From a checkpoint of a small transformer trained on Wikipedia: 15.2M parameters.
Each number is 200 + 40 x the weight over its row's rms, rounded and kept within 0 to 999. Layers, rows and columns count from 0. The size before them is the row's rms in percent of the matrix's.

# layer 7 MLP gate, 768x320, rms 0.06, rows 424-437, columns 80-159
102,256,231,230,139,177,282,249,192,237,202,218,171,198,251,134,185,207,241,191,194,214,179,252,180,229,178,298,217,158,173,182,195,245,216,199,209,229,240,228,195,208,195,200,256,143,240,195,140,145,172,227,150,269,142,191,151,225,168,139,305,245,187,226,246,220,177,196,217,268,196,243,191,187,258,177,177,141,213,251,220
098,195,137,171,174,165,130,241,169,207,293,235,228,156,195,185,133,173,188,219,190,226,213,239,159,224,198,180,317,207,231,202,232,254,159,120,188,240,184,183,232,143,209,197,207,222,245,165,149,213,218,233,230,225,170,240,197,207,183,178,207,205,185,152,206,162,153,190,248,184,149,160,171,230,223,188,188,132,234,259,197
103,249,188,225,228,199,250,236,205,193,202,226,244,245,232,200,234,196,179,218,171,187,192,155,199,164,155,209,168,170,146,125,179,200,225,223,225,273,240,188,142,199,148,197,227,172,187,228,263,169,136,187,268,252,248,198,192,245,241,189,172,234,177,122,247,256,124,215,185,188,164,175,255,170,120,72,222,266,166,209,180
100,304,196,234,217,275,200,154,193,185,135,181,249,216,204,233,159,191,291,198,189,208,260,233,222,221,202,127,221,231,256,271,225,186,213,219,194,223,192,204,259,243,236,127,239,287,171,259,287,204,254,243,260,190,185,181,276,216,158,113,120,228,237,288,182,209,198,181,182,289,239,118,125,186,220,197,220,215,232,211,157
092,216,175,197,212,238,195,204,177,227,221,175,185,163,191,200,161,214,276,160,202,228,109,251,142,146,178,279,184,257,190,208,170,166,114,174,169,249,148,197,152,175,297,198,206,140,227,217,190,189,268,237,238,189,227,222,185,242,179,218,133,237,202,230,223,220,212,205,116,235,201,246,184,108,209,181,158,217,218,185,172
099,205,237,272,150,238,168,269,250,208,228,138,284,206,155,273,191,240,193,215,184,193,171,161,166,257,241,247,240,208,256,154,167,164,164,201,172,183,172,206,178,144,228,125,174,219,262,196,214,227,153,230,168,181,161,257,191,217,144,236,226,254,169,216,185,150,188,237,240,195,168,140,192,250,180,219,227,174,214,156,244
097,180,148,196,220,208,183,223,167,180,181,207,146,216,255,230,165,209,171,175,203,179,216,180,192,151,205,186,177,196,237,221,226,235,220,320,200,185,233,192,213,178,223,205,183,220,132,232,221,257,176,167,216,195,160,239,140,189,190,189,152,114,219,282,159,192,239,208,247,176,191,198,142,137,230,280,233,243,124,235,142
105,181,117,177,174,155,172,209,178,119,176,258,156,225,191,170,185,200,138,226,259,257,165,150,154,235,187,279,237,196,153,254,189,245,241,215,157,201,234,234,153,175,205,195,198,181,194,189,196,238,133,147,248,147,196,265,241,239,174,170,216,226,169,169,189,201,123,147,224,200,156,118,149,197,194,204,163,217,257,293,212
093,262,151,272,176,244,115,228,264,183,222,185,193,125,180,223,204,165,200,196,231,169,254,245,156,179,193,224,254,185,175,229,181,254,262,175,198,264,163,267,221,249,148,177,191,186,198,195,246,179,211,242,171,215,123,222,200,174,216,201,247,182,216,202,237,226,234,181,188,268,170,190,146,221,174,156,250,172,244,176,247
093,212,196,274,227,180,242,154,182,192,279,197,167,169,200,230,182,182,182,238,185,244,172,220,181,255,214,268,122,178,150,248,223,196,225,209,196,193,162,216,217,221,211,166,211,248,145,217,187,214,127,194,197,213,313,168,154,215,152,205,212,112,281,174,241,220,229,202,146,298,174,172,207,154,180,259,244,182,198,183,177
100,237,216,207,173,146,224,172,168,131,219,195,212,252,214,223,231,275,204,179,263,221,240,247,170,243,212,170,138,212,159,159,280,234,217,183,147,256,164,218,187,272,160,165,242,201,225,173,153,229,126,218,210,207,255,162,181,184,185,129,153,274,261,226,116,167,186,156,200,159,208,259,211,220,174,201,251,226,186,242,188
101,235,194,166,268,175,189,217,263,186,179,157,223,133,208,190,185,182,192,243,150,292,231,211,150,135,180,234,216,236,165,191,209,230,324,198,206,232,194,269,206,169,187,180,255,211,178,166,216,242,200,197,217,157,211,175,218,204,173,211,176,176,149,205,205,186,217,211,202,108,172,172,192,115,184,170,212,180,200,166,163
104,126,213,162,184,186,108,174,218,241,183,183,194,178,120,152,200,130,265,243,215,184,186,246,182,200,185,205,208,249,183,172,214,238,228,188,188,191,178,247,174,161,198,210,227,213,199,254,194,289,172,201,201,274,219,199,165,268,234,175,168,160,189,196,209,216,176,185,191,170,225,242,167,199,215,230,197,227,195,194,203
103,183,183,211,248,184,191,231,207,187,104,135,157,154,229,180,242,147,198,199,146,225,150,270,171,193,247,220,204,214,126,207,180,216,199,164,210,175,231,176,171,193,225,168,197,203,216,245,136,256,171,242,137,239,199,164,195,189,182,201,232,148,187,166,173,197,107,152,178,168,165,138,254,281,245,200,206,156,183,200,183
# layer 7 MLP up, 768x320, rms 0.0624, rows 424-437, columns 80-159
103,193,168,255,199,259,141,154,245,155,244,233,232,240,168,264,202,168,146,240,186,233,264,209,232,205,245,110,157,203,224,167,200,274,168,266,194,278,211,174,189,152,195,236,199,255,173,172,238,254,185,165,276,192,134,205,174,235,197,148,237,211,201,196,172,200,256,235,185,235,265,260,164,239,175,249,225,83,167,152,218
098,199,85,172,185,155,249,203,211,260,252,220,260,222,169,219,219,186,228,286,120,239,292,190,138,182,284,177,142,182,191,203,188,200,181,135,219,166,233,197,173,263,166,217,191,166,143,196,218,189,187,191,250,218,175,215,166,194,234,192,219,234,228,171,175,226,231,195,148,228,183,231,247,233,154,184,240,175,284,167,150
099,121,262,153,217,284,150,242,183,193,138,213,255,235,177,189,177,200,287,199,228,190,170,220,291,141,235,194,236,233,141,255,232,208,124,163,215,138,166,167,235,217,163,168,170,151,139,172,195,134,241,261,192,205,186,189,284,251,178,217,192,230,237,191,218,149,199,210,202,259,228,111,142,186,193,196,245,214,193,234,147
104,332,162,140,183,244,113,148,185,233,123,185,229,181,244,229,186,127,259,250,187,240,173,189,227,222,201,236,232,131,222,202,148,236,198,158,208,178,256,159,219,107,213,226,233,245,188,189,258,198,196,193,264,232,169,170,182,211,154,232,234,200,157,208,123,264,189,172,194,159,172,184,176,225,172,218,140,215,156,225,227
096,229,243,173,222,222,160,192,202,222,289,167,227,147,223,203,243,180,163,213,215,164,241,220,247,228,223,259,134,212,140,151,188,155,198,279,268,212,172,220,196,233,224,208,202,225,234,227,260,153,194,213,212,114,185,186,187,154,206,180,157,171,158,230,243,154,212,96,194,138,205,166,189,247,184,141,208,143,258,168,232
100,247,262,185,148,213,185,206,208,223,177,267,154,177,214,199,236,140,234,204,207,208,198,204,232,226,220,185,196,245,176,139,187,202,239,172,182,197,251,252,185,227,277,152,215,187,126,151,104,249,185,208,187,274,265,222,216,234,148,251,220,101,200,198,183,261,170,181,230,218,257,165,233,219,168,213,183,141,174,143,209
101,209,245,250,156,215,199,236,174,255,242,288,185,211,268,253,231,174,170,179,188,257,106,205,181,214,182,162,219,297,164,203,201,182,168,149,265,172,212,139,159,127,202,147,199,172,170,173,146,196,118,283,234,172,207,229,271,193,202,178,174,137,203,257,157,180,197,160,155,182,218,187,230,133,178,194,208,223,208,217,161
103,267,213,209,222,180,82,250,202,204,193,196,181,217,198,223,223,139,231,205,253,203,154,177,125,186,186,231,174,208,160,198,271,164,168,141,193,151,175,270,232,199,149,261,169,206,182,148,217,200,212,207,270,238,239,179,184,116,238,130,228,206,187,163,188,256,278,209,223,172,219,214,125,224,209,248,283,127,233,182,241
095,69,156,183,189,217,142,252,118,236,229,221,243,178,205,203,199,177,176,138,144,218,191,193,208,144,244,152,192,180,175,206,219,204,218,180,192,167,146,137,198,156,167,205,166,234,181,211,167,195,106,199,266,183,174,164,177,160,210,201,181,257,157,157,168,148,188,203,172,176,167,218,256,229,211,270,119,172,213,190,223
093,151,244,238,153,185,233,168,191,213,185,146,176,199,189,249,245,193,175,276,254,239,214,189,208,228,166,191,222,179,121,308,169,127,215,153,152,136,223,220,289,273,250,176,215,255,180,223,182,114,117,245,223,145,208,212,174,201,232,285,224,169,163,199,211,240,192,222,226,241,202,282,208,188,169,157,198,153,144,248,187
095,165,136,153,152,157,211,195,200,225,211,206,238,212,196,207,183,172,184,203,209,200,164,220,184,187,94,242,250,198,249,252,131,241,191,206,161,234,221,233,148,208,160,210,209,180,120,172,220,168,184,168,166,258,107,265,195,146,222,153,187,175,95,247,135,183,176,243,145,126,174,197,281,173,163,215,210,190,154,188,171
097,179,174,177,154,252,142,238,247,172,177,215,192,197,192,211,236,210,235,222,226,167,219,221,154,151,196,173,180,194,156,173,205,204,177,175,224,181,161,193,254,214,205,245,169,278,300,212,187,167,191,169,198,222,163,202,157,110,237,169,147,190,195,177,278,210,240,174,142,203,178,179,188,176,171,169,245,223,94,204,235
102,221,129,224,268,224,244,177,246,202,226,166,180,178,224,203,199,202,210,206,211,292,232,147,193,209,212,188,150,166,167,201,191,175,161,217,188,186,259,209,250,239,148,246,206,275,194,173,165,181,198,207,297,150,227,197,174,140,219,256,165,235,198,223,219,268,246,183,156,229,144,324,196,227,231,211,149,212,164,223,196
103,236,199,279,223,200,164,201,215,198,200,202,223,164,241,164,226,271,203,218,173,206,129,208,206,228,150,163,259,271,164,198,202,229,233,177,177,312,147,225,263,226,211,139,190,213,159,209,213,232,186,132,166,211,275,182,183,156,222,206,154,228,200,227,125,294,157,205,229,210,143,223,270,157,260,209,206,207,202,248,173
# layer 7 MLP down (transposed), 768x320, rms 0.052, rows 424-436, columns 80-159
102,181,260,169,182,198,210,199,217,190,325,240,196,225,201,204,130,233,137,294,260,222,187,203,165,288,221,191,189,208,258,204,176,258,171,118,207,212,172,191,171,108,181,234,197,279,162,123,195,188,240,205,196,208,134,103,214,214,228,186,180,174,250,234,158,137,211,185,299,195,211,193,183,227,243,188,159,204,147,138,158
097,207,193,195,183,176,193,251,243,178,150,161,214,187,206,234,215,159,219,142,102,149,194,196,253,256,228,155,87,186,215,228,218,192,185,211,144,149,199,209,175,225,128,189,200,150,239,227,185,213,139,233,248,200,144,205,238,228,216,206,196,201,170,219,181,202,175,251,222,239,204,243,166,160,207,242,167,164,146,201,148
101,217,158,183,208,226,171,273,213,172,175,169,175,200,292,144,163,158,201,234,177,184,165,171,255,191,169,278,246,251,240,182,182,132,114,162,148,173,304,186,132,242,234,203,107,222,190,181,262,215,158,162,169,138,223,178,235,163,269,236,179,210,214,112,186,210,215,203,235,224,181,208,161,213,204,226,249,267,240,208,220
101,184,198,211,222,171,185,173,189,208,238,252,186,203,157,258,216,227,116,176,112,262,191,172,178,220,203,189,222,212,228,234,172,182,198,272,224,151,223,178,252,177,169,167,202,179,283,132,154,138,187,177,106,181,175,261,148,228,230,189,171,113,183,158,172,159,191,190,192,173,141,239,242,211,274,231,245,249,201,284,146
096,183,219,139,189,186,205,253,215,261,219,171,194,296,194,204,176,179,212,215,232,200,194,210,215,216,214,156,208,146,198,231,92,176,201,278,189,210,208,244,205,191,198,224,146,186,175,215,205,218,150,207,256,209,148,203,144,177,143,191,164,204,271,189,177,177,164,154,223,204,243,233,208,192,220,194,259,175,170,205,196
099,178,240,251,192,269,228,127,173,181,88,156,158,206,179,248,208,291,135,184,196,210,152,173,252,214,156,182,188,209,160,216,161,293,186,200,227,204,191,221,174,239,144,211,210,155,206,211,219,229,179,239,172,205,216,106,197,213,218,183,187,173,168,131,233,177,235,197,169,165,203,269,167,200,165,204,145,137,284,188,129
101,237,238,280,225,171,245,139,128,197,167,219,261,229,157,90,159,176,210,246,175,214,176,140,192,236,146,136,259,189,174,229,212,203,178,245,258,197,116,274,196,224,242,100,251,215,210,226,160,191,272,134,203,199,246,138,204,209,161,186,241,283,207,220,210,230,204,237,173,183,229,135,196,202,214,209,221,183,256,214,181
101,135,213,249,143,156,166,188,165,130,304,180,218,144,260,225,113,100,331,156,176,204,146,223,188,201,183,194,109,205,259,208,177,243,193,96,157,200,294,216,189,165,215,205,190,213,155,156,220,143,229,224,228,178,214,181,253,191,267,183,207,136,231,159,205,229,250,251,178,135,258,174,189,249,216,211,237,154,243,140,207
100,229,179,224,210,180,199,232,206,165,199,214,191,139,308,173,188,249,219,182,228,218,130,188,214,221,164,166,163,229,206,157,207,209,231,129,154,233,238,173,174,177,186,168,240,239,207,174,222,158,174,176,252,175,216,253,197,193,198,245,171,262,164,161,185,214,181,204,157,133,253,124,180,178,132,291,264,231,229,276,254
091,180,125,243,212,243,197,159,219,150,227,264,256,193,219,195,168,199,225,152,186,234,129,225,223,191,235,214,159,177,162,187,170,185,235,208,213,202,193,203,198,191,176,242,187,243,178,272,228,180,255,183,194,191,159,159,209,184,218,228,280,269,208,127,257,182,150,165,208,199,201,203,181,241,229,201,235,205,151,181,238
097,192,198,114,181,175,167,264,167,161,267,224,207,225,236,173,164,178,215,215,206,195,148,176,221,240,219,181,204,171,172,279,163,180,162,174,246,184,250,177,199,189,174,234,188,162,159,230,183,130,188,91,119,204,262,189,257,223,201,220,254,163,186,216,188,214,222,219,212,222,208,261,169,143,209,128,158,246,155,220,240
098,179,226,185,212,228,194,214,226,195,220,146,118,205,196,186,223,213,167,196,167,99,185,187,271,148,176,291,193,163,192,195,220,166,267,257,203,210,166,192,353,200,172,239,239,203,181,129,244,246,179,214,113,263,206,259,157,221,233,198,249,178,210,162,229,150,217,154,186,179,179,232,191,188,198,230,240,177,201,241,158
103,223,183,190,249,207,185,215,256,214,162,144,247,234,191,89,162,164,181,196,175,162,262,262,252,174,242,165,154,248,217,205,192,208,265,180,168,201,154,247,236,292,197,220,282,215,187,213,232,180,157,165,259,185,246,189,203,168,236,230,99,256,187,236,134,190,174,220,237,163,251,227,229,170,229,188,173,220,199,207,218